{"n_layer": 10, "d_model": 192, "n_head": 3, "n_kv_head": 3, "head_dim": 96, "d_mlp": 512, "vocab_size": 8192, "activation": "geglu", "norm": "rmsnorm", "norm_place": "pre", "norm_eps": 1e-06, "positions": "rope", "rope_base": 16600.0, "rope_fraction": 1.0, "qk_norm": false, "attn_scale": 0.102, "bias": "none", "tie_embeddings": true, "parallel_block": true, "init": "uniform", "init_std_qkv": 0.0244, "init_std_o": 0.0, "init_std_up": 0.0244, "init_std_down": 0.0, "optimizer": "soap_variant", "lr": 0.00441, "lr_mult_qkv": 0.7, "lr_mult_o": 1.65, "beta1": 0.95, "beta2": 0.95, "lr_head": 0.0108, "grad_clip": 1.0, "warmup_steps": 200, "schedule": "wsd", "decay_fraction": 0.849, "decay_shape": "linear", "final_lr_fraction": 0.0, "batch_tokens": 131072, "seq_len": 512, "doc_mask": true, "train_tokens": 463400000, "steps": 3536, "dataset": "wikipedia_en"}
Each number is 128 + 32 x the weight over its row's rms, rounded and kept within 0 to 255. Layers, rows and columns count from 0. The size above them is the row's rms in percent of the matrix's.

# layer 3 MLP down (transposed), 512x192, rms 0.116, rows 117-140, columns 96-191
size [104  98  92  88 101 102 104  98  95 100 112 111 100  92  96  97  86  94  97  96 101 103 104 101]
[[147  87 122 131  53 165 118 160 180  70 133 169  94  64 109 162 147  83 143 132 112 118  92 162 158  82 110 100 121 164  96 104  84 137  81 120 100 117 121  84  85 119  75  98 161 163 140 145 139 133 128  99 145 102  96 102 119 123 139 178 175 133 115 135 108 117 134 106 137 123  95 101 139 165 171 152  99 168 119 122 183 153 139 125  96  75 142 121 117  90 153 160 102 129 123 136]
 [170  73 158 158 144 151 167 139 109 137 151 156  78  93  80 173 121 115 132 134 146 139 135 135  80 164 104  52 118 116 146 137  86  84 198 133 125 168 135 132 105  91 145 161 112 146  68 166  98  86  80 133 113  69  93 127  75  70 218  92 125 179 119 177 131 145  98 110 117 169 116 164 139 108 114 157 147  79 132 103 108  63 144 107  65 123 107 112  86 178 110 112  52 141  88 154]
 [110 177 146 129 111 176 150 135 100 157 142 143 131 130 109 150 121 181 147  90 100 217 124 176 107 128  73 129  85 116 151 111 164 142 113 124  85 165 150 177 147  41 122  85 145  47 112  95 129 153  90 126 152 106  54 117 129 123 114 164 174 136  96 101 160 146 129 130 134 141 157 134 146 121 151 129 112 123 158 166 136 143 133 134 135 115 180 191 114  91 121 154 135 100  89 187]
 [128 101 176 164 116 139 143 157  75 184 186 165 116 109 117 149  87 107 146 167 127 117 113 105 182 101  88  99 137 146 211 111  53 110 130 156 115 134 115  98 100 133  75  96 134 139 162 119 145 122 110 121 121 133  95 198  80 205 127 125 103 163 126 138  95 149 121 113 147 209  75 138 120 169  72 100 136 106  80 114  95 124  97  83  85 116  78 165 115 106 150 108  85  89 152 146]
 [ 87  66  97  97 138 133 122 121 174 171  59  99  76 181 136 137 142  73 156 129  95 169 103 137 120  81 141 113 151 200  73 162 112 118 122  99 131 126 124 156 100 109 117 164 119 152 128 164  86 141 134 108 117 125 146 128 138 125  85  79 107  82 130  70  70 137 162 155 163 123 144 145 200 125 120 123  50 157 113 164 101 147 185 113 128 148 118  93 157 124 137 126  91  84 155 163]
 [ 77 126 169 133 142 134 130 195  85 101 111 133 156 145 159 135 184 181 181 105 162 122 125 139 107 162 157 143 173 118 104 107 106 150 113 144 193 141 172 105  72 117 161  97 152 118  88  88 126 180 166 141 107 164 137 143 116 145 102 185 159 117 101 140  85 124 161 172 119 107 125 130 100 167 115 147 105  56 116 155 164  82  83 131 194 139 169 166 105 122 139 108 133  79  77 171]
 [105 152 140 128 165 138 184  63 116  83 114  58 151 120 127 100 102 111 113  95 100  93 188 123 141 171 132 172 122 145 140 124 171 151 133 153  91 122 127 116 183  96 113  70 132 105  75  99  94  75 147 144 183 121 140 132 149 126 111 125 107 104 142  94 171 134 170 112 117 105 121 132 126  81 103  99 163 171 177 120 110 133 109 161 122  58  84 157 181 129 119 124 102  97 141 135]
 [142 157 123 116 173 140 206 150  92 121  90  88 182 117  90 112 145 134 151 130 132 110 121  87 178 153 134  79 137 116 128 158 138 134  90 188 112 147  51  98 140 143 125  82 148 110  54 169 143 110 135 151 141  82 155 103 150 125  84 123 158 148 105  89 127  90 121 124 112  80  78  90 104 101 163 119  89 170  99 192 132 140  83 126 175  97 158 129  79  76 163 110 140 138 150 123]
 [146 130 128 135 142 169 148 113 111  95 156 176 124 113 125 178  81 131  64  64  66 139 131 123 153 143  76 163 102 129 144 156 118  77  99 121 138 149 124  90 132 104  90 131 100 105  47 138 120 166  94 189 117 132 119 154  81 138 145 131  92 150 141 133  98 137 120 158 114 131 102 148 139  89 129 154 122  94 134 106 174  97 137  88 170 102 137 141 168 189 181 129 146  73  59  77]
 [140 128  81 123  79 109 205 107 105 143 109 105  37 143 166 194 115 154 120 120  96  83 151 159 158 125 116 175 111 128 125  46 145 126 141 115 129 117 159 152 156 153 114 173 153 141 150 139  93 149 212 135 161 140 132 160  98 123 125 108 139  92 155  73  89 119 103 125  86 172 117 115 122 152 131 169  92 118 130 108 163 172 157 128  72  98 128 153 168 158 137 151 183  99 109 137]
 [150  73 101 140 124 178 136 122 100 115  57 152 120 108 108  91 165 134 138  98 160 126 148 140  82 120 175 125 110 167 183 125 174 103 112  51  84  78 141 164 156 111  39 109 148 159 110 118 135 140 110 124 119  96  63 121 136 161  96 121 137 156 131 165  65 163 162 123 169 148 158 142 134  95  67 133 130  87 143 121 109 170 170 166 101 103 114 125 137  19 116 148 149  99 172 109]
 [ 88  88 104 119 129 183 110 169 140 143 128 147 154 219  93 101 120 132 106 161 199 122 130 139  89 156  57  69  99 129 134 163 134 148 145 111  80 138 156 114  73  97  86  60 114 176 167 133 148 139 135 116 136 133 144 119 120 158 172  93 124 133 162 167 195 126 136 118 111 131 147 117 122 104 151 127 109 154 108 131  98 100 108 137  88 133  79 118  89 174 146  74 100 157  90  97]
 [137 139  59 145 144 181 141 111 109 109  99 153  72 105 192  52 132  93 108 130  87 101 145 147 134 130 146  57 142 155 165  84 154 102 188 111 104 114 119 117 118 170 125 123  89 119 181 158 122 170 113  98 121 143 166 106 149 103 128 149 148  84 143 143 150 114 129  85 150 149 159 128 159 186 126 109  65  81 111 116  89 152  96 184 149  95 109 115 157  85 166 124 134 104 171  99]
 [118 134 166 119 114  71  55 150 181 127 152 122 129 107 188 176 143 230 174 176 132 138 104 152 153 135 112 139 172 113  62  89 123 163 160 121 171 169 104 167 166 145 139  78  96 101 113 208 111 135 133 117 117 105 121  84 122  92 122 127 128 133 106 108 192 112 141 120 147 163  79 118 126 153 110 105  62 153 152 151  86 123 138 126  75 120 101 154 125 180  55  78 200  87 145 132]
 [ 94 136 106 133 168 117 160 135 158 119 118 127 127 153 152 131  56  67 162 130 132 127 119 128 122 119 152 156 125 162 106  96  99 208 112 132 165 109 139 108 102 131  97 173 164 129 150 155 171 163  96  95 145 148 102 157 175 160  85  79  89 169 172 104 134 126  81 164 153  94 122  90 110  97 158 137 125 135 188 145 103 165 144 114 114 133 106 200 132 149 100 141 166 165 133 109]
 [146  78 151 111  98 167  81  97 141 167 172 124 191 167 164 133 112 181 148 156 114 166 155 125 142 160 128 120 134  81  71 156 128 116 123 111 111 111 146 154 142 145 175 101 113 176 158 124 152  84  95 112  65 123  82 174 115 111 130 148  96 139 112 100 164 184 137 127 142 131 139  92 163 143 147 110 108 127  86 161 128  74 107  82 123 134  44  99 135 114 127 148 143 102  42 106]
 [128 157 107 137 158 213  91 140 133 106 160 151 144  93 178  66 162 106 128 134 179  95 155  65 121  85 214 133 147 146 166 113 119 121 137 138 135 111 127 159 131 154  79 140  90  80 153  83  89 129 127 128 115 114 235  91 108 137 173 144 168 115 133 144 141 147 159 112 136 174 126 109 109  69 132  95 135 151 147  88 167 127 115 123 114  65 149 174 128  67 102 104 126 135 161 194]
 [182  87 137 148 153 101  76 109 162 167 117 173 103  75 123 126 139 167 172 136 171 102  99 150 126 142 173 100 127 137  35 126 102 146  57 130 130 124 109 178 169 150 153 124 128 112 129 168 107  72 150 141  90  93 129 153  88 107 175 130 134 123 130 141 101 210 165  80  95 167  95 153 116  81 163 127 178 153  94  98 115 120 143 105 128 160 102 128 130 124 116  82  51  95  95 119]
 [150 151 127 153 116 123 154 151 165 145 121 119 130  92  87 157 143 104 127 156 115  79 144 169 148 138 112 103 105 128 124 135 115  99 156 156 125 123 159 162 183 149  81 148  99 185 115 123 110 125 143 143  61  70 103  94 136 104 119 157 136  83 133 146 160 134 159  87 141 123 164 114 101  94 183 147 100 104 242  97 104  85 144 149  89 100 111 164 117  83 158 162 145 135  78  86]
 [169  20 163 113 118  62 163 142  85 105 116 182  86 121 137 123 115 132 135 144 166 169 173 126 123 118 124 110  95 103  87 128 122 155 107  95 185 130  83 100 130 132 121 165 151 150 135  81  52 165 148 123 191 168 105 132 136 149 123 114 122 121 119 143  98  90 109 103 147  76 112  97 160 122 124 147 118 135 152 141 144 128  86 167 154  85 118 139 156 134 140 109 146  88 156 103]
 [ 71 109 105 141 114  85 106 105 153 123 136 109 169  68 128 138  86  82  77 156  85 158 123 110 169 138 118  84  91 140 118 116 158 137 139 108 110 125  89 104  96 169 149 116 161 113  94 105  85 154 129 161  80 155 119 152  73 139  83 137 160 136 152 122  48 134 175 146  88 102 106 161 102 124  71 130 149  78 107 101 129  91 143 145 146 157 139 128 112 100  77 121  90 134 159 104]
 [119 107 121 119 135 153 141 217 143 193 163 148  51 128  90 102 110 118  92 104 182 103 138 128 105 154 154 102 149 141  88 140 127  39 150 147 150 173 140 124  97 103 131 146 114 110 134 172 115 152 133 145 176 140 148  57  97 137 143 167  58 153 127 113 124 140 109  93 141 109  86 164 137 152 164 171  84 125 180 131 166  85 118 154 146 145 136 101 104 131 104 103  79  67 142 146]
 [120 110 139 115 123 101 148 132 144 121 100 186 102 105 132  57 160 142 120 145 211 137 132 199 122 115  82  75 134 161 162 118 128 130 156 117 131 155 116 110  96 146  90 131 107 193 184 103 142  55 131 122 141  66  69 106 154 133 175 106 128 136 153 131  99  73 145  97  88 160 126 150 119 113 118 126  82 119 206 108 113 134 131  58 140 103 106 206 100 127 124 121 100 136 100  62]
 [197 103 117 106 174 132 143  98 107 176 139  74 134 135 118 134 117 147 160 138 153 179 126 209 144 187 125 158  82 180 133 181 134 143 165 145  86 130 124 175 126  59 100 161 134 123 138 155 130 106  80 104 158 150 135 127 112 105 162  73 133  84 176 117 195 120 116  83 159 118 136  95 121 165 162 175 177  93  85  75 123 155 140 134 135 158 101  82 156 137 133 196 153  80 195 171]]
# layer 3 MLP gate, 512x192, rms 0.125, rows 118-141, columns 96-191
size [114  94 102  90 106  97  96  90 104 110 103 103  98 100 100 104  97 100 101 105  99 102  94 103]
[[136 164 100 132 147 101 150 125 135 152 132 106  63 129 147 136  89 159 140 135 167 114  99  58 151 174 105  81  73 144 145 115 163 128  58 150 107 147 136 134 189 142 125  96  91 142 198  91 108  47 147 158 230  87 135 130  94  91 131 151 135 174 113 150 195 115  80 120 110  91 110 157 131  96 102 196 147  78 115  74 152 176 123 114 156 165  69 128 138 129 128 150 143 117 161 163]
 [160 158 131 102 120 115  97 147 146 115  27 165 147 142 126 118  80 133 115 135 129 137 221 122 138 127 106 131  98 144 137 142 158 137 123 120  95 175  58 166 133 130 110 161 158 161 187 101 114 152 108 148 103 122 119  56 124 125 131 134 142  96 107  61 151 153  88  89 113 145 167 115 151  79  64 149 142 118  94 147 107 110 194 118 103  93 128 165 153  76 112 170  71 143 147 103]
 [130 121 192  65 173 139 172 147 129 156 102  67 148 108 166 167 160  94 163 151 144 117 106  96 163  82 109  56 106 144 104  74 111 113 132 123 158 135  81  87  79 128 108 141 184 134 188 172  93 125 161 158  99 175 153  74 134 128 124  80 127 143  97 146 109  90  97 133 143 122 125 158  44 135 132 162 141 104 121 108 138 139 116 174  97 122 126 123 166 153 114 126 150 157  82  92]
 [ 67 141  66  77 175 115 159  65 164 106  31 122 161 131  98 148 107 137 102 126 129 133  92 133 149 115 154 138 146 158 142 109 140 164 140  99 158 131 113 147 162 184 121 122 135 224 179 117 157 104  97  71 139  90  84  83  95 125 111 152  59 120 127 130 153 162 144 137 121 160 138 111 124 118 134 138 125 188 118 138 152 165 199 119 194 104 130  84  61 134 122 112 114 123  99 131]
 [160 129 151 136 116 106 123 108  93  97  98  45 193 135  94  85 109 153 130  81 184 147 120  67 131 125 130 137 162  74  93 126 202 151 168 159 133 141 123 164 115 114 149  88  84 101 108  77  95 202  89 165  62 103  77 142 125 141 143  91 150 190 101 133 118 155 135 155 155 125 179 126 122 141 167 132 156 101 169 161 134 120 146 113  85 139  73 174 100 107 145 122 131  56 175 160]
 [121 152 122 111 111 101  85 147 150  99 117 168 150 167 126 140 171 171 136 154 121 168 119 149 150  95 126 141 128 123 143 173  48 122 127 141 162  95  63 150  86 208 127 115 110 122 105 103 109 137  91  95 160 135 143 153 119 148 110  42 123 112 153 136 122 123 107 129 158 153 123 135 142 126 113 144 100  67  90 143 140 104 172 220  79  76 110  68 132  93  98  76 132 110 166 159]
 [135 156 104  97  85  61 102 154 139 137  91 157 110 127 174 126 133 182 126 110  85 144  75  65 171 131  93 119 135 125 149 127 125 103 169 182  95  72 125 148  92 112  28 148 145  80 167 144 147 140 120  99  92  91 148 152 158 116  95 112 145  76 145 103  50 151 109  78 115 120 131 156 126 122 127 145 112 144 148 151 185 171  55 125 120 152 108  90 161  65  98  84 151 126 170 137]
 [118 167  97 114  95  92 101 153 115 159  98 103 155 145  50  81 149 120  99 146 133 130 147 165 118 149 129 144 128 113 117 104 144 156 162 125 152 152 118  89 152 159 124 120 176 133 122 107 121 123 132 131 133 128 142 166 100  90 102  98 139  68 111 113 121 179 155 151 131 111 114 130 128 121 103  92 121  98  95 126 112 113 152 147  73 125 118  91  61 114  96 188  87 130 156 194]
 [ 71 140 115 132 119 105 141 152 138 152 103 149 131  53 125 177 103 166 129 183 133 136 113 153 108  86 135 124 105 143 103  85 151 116 195 101  86 183 169  81 117  94 143  69 112 125 138 129  74 147 151 131 176  84 162  47 138 122 102 133 101 131 198 112 116 151  41 113 138 142 140  86 119 147  72 194 160 145 117  81 127 139 135  97 143 105  74  99  45 130  57 113 106 140 106  91]
 [154 134 116 190 121 150 120 113  98 123 127 126 129 123 198 110 109 125 135 142 120 137 128 142 125  92 138 142 106 108 161 175 149 144 118  45 102 143 144 144  97 154 127 149 174 153 135 188 224 132 141 131 107 167 122 170 118 114 129  43 147  78 137 170 120 132 146  70 149 101 128 166 131 130 132 122 160  96 125 104 101 148 117 128  80  89 203 150  94 111 147 137  74 119 133 105]
 [151 167  63  77 128  92 200 123 138 135 147 105  88 141 122 105  67 112 134 114 100 179 133 123 113 125 139  99 123 141 132 135 129 123 125 152 118  52 108 110 130 125 180 138 140 135 122 155 160 160 128  91 126 197 144 103 118 126 160  78 175 139 126 136 135 104 102  83  95  95 168 127 135 132 138  31 127 118 126 204 183 150 159 193 118 100 128 143 202 135 151 136  45 117 161 157]
 [108 114 162 110  88 117 109 150 157 140 117 173 145  88 114 127 106 161 109 178 128  82 140 133 125 126  67 115 102 120 140 137 175 107  61  90 104 136 123 193 150 105 131 156 177  98  54 153 161 129 103 107  97 200  82  75 116  92 140 131 128 170 137 169  54 176 157 108 103 153 123 135 115 102  95 186 163 146  76 125 162 133 165 117 158 123 194 128 149 110 125 138 168 122 132 146]
 [177  89  97  59 136 134  69 140 141 176 112  85 125 112 159 107 117  64 113  71 130 145 182 103  63 186 127  98 156 114 202 150 166  95 115 144  98 117  82 116 126 123 127 128 107 155 183  97 146  79 116  89  92 114 165  94 112 108 120 119 107 155 157 102 138 175 118 171  98 136 154  94 143 128  94 185 200 114 133 124 192 183 114 161 131  64 137 171 152 125 103 168  95  98 100  94]
 [ 89  99 124 119  91 158 120 123 160 127 116 145  83 135 129 172  84 100 161 150 172 130 170 127 133 168 128 133 136  99 133 106 101 116 132 116 156 162 140 127 109 134  98 114 107 124 165 161 122 131  82 123 132 200  90 112 154 135  99 177 109 133 152 117 125 139  80 138 130 150 145 110 121 110 162 170 186  56 126 153 104  92 118 138 124 153 138 126  68 146 145 117 119  39  88 167]
 [175 167  82 128 129  99 145 157 183  78 181 156  70 108  89  77 126 151 166 109 137 136 118 122 145 147 100  51 104 194 123 115 131 135 141  93 125 149 116  85  96 109  78 143 111  58  82 112 107 143  61 128 146 125 163  84  98 147  94  79 104 164 131 131  74  76 143 150 100  75 132 131 134 125 150 178  92 110 180  98 148 214 137 145 102 100 162 160 105 187 144 152 122 115 148 120]
 [154  91 123 174 162 125 146  96 115 150 103 132 133 142  95 102 161  86 210 135 161 141 116 115 128  99 129 131 103  64 133 140  93  73 144 146 133 173 125 105  75 134 129 136 110 132 106 175 131 122  88 152 113 108  94  96 120 148 161 153 147 121 140 108 170 134  95 153  96 113 179 175 164 121 190  74 141 138 156 117 107  81 149 185 120 202  97  94 152 177 103 123 115 140 203 139]
 [148 185 148 114 106 158 125 109 113 153 104  84 160 177 163  97  96 129 108  82 115 139 153 112 122 140  91 115  95  47 192 132 120 118 193 157  89 145 166 100 137 140 145 161 135 146 119 111 144 227 139 109 121 131 124  74 103 141  87 151 124 141 100  78 206  55  90 178 161  84 142  83 145 124 135 148 138 182 169 136 110 101 122 152 126 135 128  80 123 163 117 141 199 120 105 127]
 [ 75 132 155 144 186 123 147 111 143 144 113 116 162  32 107  82 139 104  79 138  80 130 128 112 127 168 138 139 138  73 111 171 146 144 121 127  89 124 125 140  71  95  65 184  70 143 168 107 147 131 191 115 127 136 183 119 132 154 149 134 158 160 134 157 131 155 130  95 107 126 129 171 115 219 170 127 108 113 107 103  86 134 116  93 113 135 100  92 143  81  84 153 139 161 159 173]
 [129 176 164 159 170 118 148 167 168 144  95 203 146 137 152 130 129 158 160 181 137  59 112  57 116 170 159 148 154  87 135 139 160 168 117  92 126  99 172 132 181 119 115 126  96 100 140 125 166 169 140  79 124  83 147 107 153  98 160 147 142  87 166 143 170 199 121 132  93 109 167 160  76 158 130 150 157 129 209 117  76 110 107 113 160 125 154 168 102 130 101 172  94 131 114  95]
 [130 101 113 107  71 135 120 129  93 140 100 199  58  66 157 213 165 137  97 141 123 100 142 111 159  91  63 134  63 168 121 107  52 163  74 129 119 139  96  96 149 144 119 107 144 103 148 157 106 111 133 121 112  96 103 130 120 115 102  35 137 114  79 120 160 122 168 116  81 128 140 100 154  93 150 112 107 106 166 108 105 111 146 167 127 161 101 128 138 167 133 121 163 127 100 135]
 [130 188 131 156 153 147 187 149 119 128 127 180 109  95 181 146 170 179 165 112  83  67 134 116 110  70  50 161 140 158 127  65 130  53 133 161  97 137 136  85 122 141  74 122 180 110  91 105 104  59 116  82 134 150 161  49  93 154  89 146 132 184 133  98 149  62  63  90 117 177 142 145 165 164 137 162 141 147 158 144 122 121 120 121 169 153  98 154 164 119  69 100 144 183 106 130]
 [133 138 119 137 136  89  73 124 151 152 118  90 127 123 135 185 132 110 144 186 143 180  87 144 168 138  99 104  89 185  86 147 152 121 159 187 151 151 152  72 124 121 123  75  84 122 177 145 153 162  63 151 139 125 169 121 125 126 135 113  96 158 120 112 141 134  87  89  94  55 161 102 132 116 173 126 105 149  92 169  85 115 108 120 137 121 189 140 110 128  93  66 161  83 104 129]
 [ 84 109  70 191 123 131  95 170 162 127 135 172  59  74 176 174  79 157  83 100 177 153 106 110  47 145 150 135 130 182 126 144 128 168 117 131 155 112 160 160 173 121 142 161 131 138 165 132 117 104 167  96 137 136 138 135 161 111 130 146 150  99 143 111 132 167 142 114 128 132 145 164 152 100 126 129 102 140 139 128 136 135 129 116 145 145 137 152  85  95  96 174 157 171 174  13]
 [ 97 132 124 128 136 198 111 111 119 130 115 125 173  95  88 125 148 138 117 106 109 143 118 117 160 157  71 154 167 116 103 161 203 204 195 131 188 148 128  95 128 175  98  74 177 132 112 129 161 146 142 175 135  68  91  99 146  49 165 106  95  92 170 128 130 117 102 140 113 197 155 116  87 139 183 152 154 160 105 107 134 167 160 158 115  54 160 104  85 115  94 108  94  57 166 158]]
# layer 3 MLP up, 512x192, rms 0.126, rows 118-141, columns 96-191
size [116  86 107  91 103  96  99  90 108 110 110 100 100  95 104  97  93 104 103 103  98 106  95  98]
[[141 158 105 150  99 154  75 137 109 146 132 138 121 118 108 127  83 169 164 156  75 153 113 131 158  61 136 154 183 110 116 174 116  96 108 128  99 135  95  99  97 119 172 103 184 139 130 113 144 159 135  98 144 124 115 131 167 152  76 151 168 104 167  92 140 101 207 135  95 194 103 141 134  82 169 129 169 146 153 148 100 166 141 150 132  78 156 144 145 130 158 162 140 122 158 136]
 [165 142 159 140 143 158 136  97 121 135 155 152 167 127 135 124  89 108 127 122 115 115 121 114 143 121 123 136 106 113  83 119 169 146 138 191 146 163 147  82 108  95 106 168 159 161 133 184 115  99 119 185  68 184 118 168 176  39 100 122 140 110 115 131 110 105 141  78  61 131 173 130  90 145  77 166 177 121  84  86  66 134 137 116 168 137  87 153 141 159 137 117  84 105 134  53]
 [ 82  82 164  80 131 131 177 146 136 120  81  86 137 147 142 136 161 113 115 155 122 119 110 156  51 144  85 128 143 169 106 126 121 108 169 102 165 161 129 111  77 123 127  91 142 126 161 131 138 143 152 142 100 103 164  96 178 136 113 151  83 161 100 140 138  92 144 120 143 114 150 131 149 102 171 157 111 141 151 104 167 167 145 113 164 124 126 126 135 161 136 133 181 164  85  71]
 [178  83 109 113 127 111 102 157 125 141 170 195 112 116 139 130 134 154 163 106 127  91 201 112 122 160 109 136  97 158 101 114 185 113 114 155 130 152 114  37 123 124 165 139 152 128 131 122  99  82 137 147 148 128 123 122 151 139  99  61 193  96  84 130 161 131 151  75 103  55 125 112 120 135 120 114 173 103 134 157 162 142  53 190  64 183 128 137 168 108 116 177 139 114 157 138]
 [181 112 155 153 129  96 135 157  89 107 116 125 145 135 118 133 114 139 119 150 144  94 110 182 122 101 130 157 144  83 117 121 118  88 187 112  97 143 129 186 165 194  70 141 169 125 129  83  91 112 153 190 145 100  94 137 150 125 132  90 109 146 191 102 157 139 121  88 115 124  94 116 137  97 118 151  91 172 153 143 136  66  78 123 126 125 152 214 136 106 186 170  83  97 171 137]
 [163 104 139 113 182 122 106 107 139 189 171 142 117 130 112 159 165 158 150 141 126  61 117 147  81 125 100 111 143 131 131  91 165 133 137 145 104 158 152 115 145 101 183 171 181 125 107 184 162 130 138 194 124 130 116 116 166 149 115 171 169 154 138 124  63 183 116 155  96  89 132 130 116 140 109 148 121 124 154 162 136 129  97  65 164 219 116 183 150 104  86 166 165 145 125 146]
 [128  96 144 110 133 182 111  97 132 151 164 180 105 136 135 163 108 114 102 144 126 160 185  99  84 148 135 122 138 197 159 135 150 122  86 108 139 106 132 129 137 150 140 102 117 171 102 132  46 102 201 177  79 129  88 147 108 130 116  97 131 115 169 165 115  72 129 136 165 140 114 125 159 129 144 166 144  87 149  99 110 123 183 103 135 232  93 138 146 163 143 177 153 171 146 144]
 [ 72  92 163 135 123  95 107 133 115 157 100  76 105 165 123 150 116 113 139 141 113 146 163 103  83 144 106  40 160 135 177  56 104 107 135 154 119 104  72 183 154  99 202 106 126  93 200  90 121 113 198 115 128 123 169 145  94 125 100 102 120 104 104 118 151 133 130 101 141 182 116 149 130  90 127  96 119  65 129 134  93 121 121 130 135 137 142 134  63 154 108 189 130 180  99 160]
 [180 186 143 139 169 138  89 122  85 107 166 160 107 131 170  63 144  87 130 160 151 194 130  76 142 180  62 107  94 106 130 200  87 154 125 120 109 131 105  93 166 144 137  97 160 106  63 142 160 102 103 137  95 199 129 123 119 112  18  85 130 103 158 151 130 138 135 116 187 133 124  92 148 147 116 117 147 105  87 143 138 144  79 125 184 173 153 115 112 127 104 124 112 103 195 147]
 [150 162  78 111 142 118 149 116  63 107 120  79 138  95 193 103 134  71 137 189 143 116 109 171 147  95 134 147 146 150 141 152  98  71 118 159 110 120 120  77 170 135 155 116  99 160 175 223 159 164 125 156  85 125 112 170 138 113 104 152  82 126  74 119 112 125 138 185 127 174 116 145  59  91 122  87 128 126  67 147 159 124 152 160 110 128 118  94 140 137 132 129 137  39 130 116]
 [138 160  98  45  97 108 110 150 101  51 129  95  40 107 135 138 125 165 165 107 119 133 115  88 129 121 118 142 101 160 134 109 132 157 139 119 165  92  88  63  91 115 156 138 128 139 133 125 124 132 130 160 205 173 177 128  81  96 232  81 170 118 195  89 126 127 173 106 179 105 150 152 157  98 134 102 126 115  87 121 130 120 143 116 141  81  90 109 128  99 123 131  69 125 115 131]
 [111 118 144  85 160 189 146 195  98 155 146 143  69 149 139 171 126 122 151 190 143  75 161  96 145  72 141 173 140  84 131 118  92  85 134 138 146 146  43 133 120 166 133 118 102  88 145 139 153 140 134 123  88 191 104 167 150  97 198 139 138 133  99 117 126  82 107  76 173 148 141 157 141 164 132 149 100 171 133 115 110 112 108 186 165 110 127 151  93 146 141 115 111 196 105 121]
 [ 98 161 109 120 103 130 124 129  94 105 122 113 120 145 103 138 146  66 135 109 148  78 146 153  91 147  93 121 115 109 170 156  92 136 101 143 143  74 127 112  64  91  99 146 100  86 114  81  86  98 111 138 139 185 160 122 109 120 126 101 125  73 173 151  61 167 132 117  65 132 150 127 165 136 153 191 144  89  99 131 104 147 127 109 172 185 131  63  68 137 152 205  93 157 118  91]
 [178 178 101 129 151 116 107 163  86 115  70 145 182  50  85 193 170 101  93 125  91 127  94  77  88 121  91  92 176  69 127 160 164 140 113 120 176  81 165 108 171 112 122  91 117 212  84 110  99 100 153 146 131  86 116 100  77 146 103  97  60 150 123  96 133 143 156 189 150 182 116 119 134 171 105 104 143 106 122 124  80 105 180 147 131 181 130 137 101 192 136 132 143 144 199 102]
 [142 137 161 116 111 115 126 114 149 102 210 163  53  75  81 173 161 122 129 113 113 158 161 168 104 168 163  87  80 173 161 123 136 135 194 146 116 108  84 148  58 143  63 173 109  90 123 134 133 139 141 177 151 176 115  91 124 120 129 136 106 155 143 148 138  86  99 166  98 125 151 191 149 154 132 122 137 104 184 145 151 148 169 130 121 113 134 110 121 157 155 135  98 152 140 171]
 [ 82 151 155 114 134  80 112  96 165 128 136 171 100 180  74 141 155 113 156 103 103 137 139 104 152 104 168 157 150 115 139 115 115 100 129 150 102 203 192  64  76  94 167 108 100 134 126 188 186 132 156 137 100 152  88 107 137 120 158 132 114 169 166  65 151 146 102 139 128 129 175 155 143 150 124 124 160 165  87 131  71 127 100 192 170 161  86 165 156 180 107 106  66  98 120 126]
 [137  89 138 147 116 142 112  92 124 116 160  85 127 153  98  92 108 135 110  71 134 146 148 109 118 181 140  90 158 181 184  76 153 130 183 165 105 141  85 117 116 118 102 165 123 174 111  95 167 151  39 131 164 109 148 119 147 180  83 135  74 215 132 157 156  74  77  58 122  76 150 117 171 141 133 154 110  88 127 141 125 140 153 156 126 168 143 164 110 124 128 135 160 154 108  81]
 [ 93 140 101 120 119 134 115 192 145 166 131 167 100 166 152 158  98 123 173 122 191 151  88 115 100  96 101 106 151 143 134 102 125 167 179 127 159 237  84 148  86 193 115 114 174 119  93 149 101 185 153 109 157 117 151 153 106  94 147 120  55 121 135  78 167 133 119 146 143 149 117 118 128 103  73 122 152 143 132 189 181 117 143 170 127 115 142 126 213 112 144 120 141  94 105 115]
 [105 191 175 173 135 109 154 128 135 106 166 121 163 140 112 178 111  58 183 154 140 131  81 153 138 174 128  78 154 108 141 110 163 153 167 108 150 119 159 110 179 126  76 102 131 127 194 177 121 170 165 139  86  91 115 117 116  77 115 111 183  88 137 175 160 180 137 174 111 177 137 165 103  98 141 138 134 104 159 156 104 166 118 112 138 169  97  95 183 130 109 169 161 161 115 106]
 [156 103 184 108 106 105 137 164 159 108 109 121 112 152 128 146 138 168 105 138 120 149 148 129 130  93  41 102 115 156 146 126  77 139 121  95 129 160 172 147 135 176 164 151 169 155  97 105 117  91  60 121 138 127 109  98 136 112 150 145  96 115 165 119  79  97 108 132 151 155 115 133 108 163 100 147 145 119 141  97 116  87 169 150 141 175 132 166  87 150  73  72 169 139 117 126]
 [169  99 135  89 144 114 144 156 160 149 103 140  94 162 107 125  63 152  99 191 149 176 127 100  56 143 183  92 138  79 133 169 136 102 120 100 155 135 120 213 131 192 185 146 131 144 171 108 143 163 167 186 127 143 167 137 177 109  98 142 134 123 137 154  82 141 166 156 123 131 148 208 127 104 122 137  50 107  64 173 139 143  97 117 165 143 159 154  83 115 123 112 124  58 108 137]
 [141 144 149 150 158 164 146 182 111 129 110 107  84 125 158 141 108 126  53 101  93 115 118 149 114 136 167  99 139  92 134 143 151 204 129 130 131  79 163  61 143  71  95 132 101  56 121 116 108 167 107 122 115 135  80 144 127 110  94 140 140 141  99 117 142 178 105 107 142 178  98 105 201 143 158  82 125 139  72 106 122 103 145 133 106  55 153 128 149 164 149 118  86 140 124 149]
 [130 121  83 137 134 141 113 135  51 112 124 154 188  92 120 126 171  95 134 173 161 143 154 169 151 133 119 176 131 121 163 133 125 154 130  85 106 169 126 162 125  92 125 165 146 100 130 149 128 104 104 156  84 140 149 146 115 165 174 133 162 172 128 169 174  79  97 178  78  89 190 115 105 156  93  88 137 116 150 103 137 106  98 164 137 151 163 130 142 124 128 127 124 110 107 135]
 [170 154 144 154 115 100 119  98 188 177  68 126  60 130 214 140  73  83 162 169 129 127 133 135 149 172  94 136 215 145  88 154  89 139  76 129 127 100  87 173 160  93 108 142 147  97 140 132 153 105  83 113 137 126  57 120  95 139 155 108  76 158 187 108 134 117  90  98 123 152 120 210 169 142  92  75 156 156  27 112 177 141 165 131 158 113 150 190 146  64 158 105 157 105 129 103]]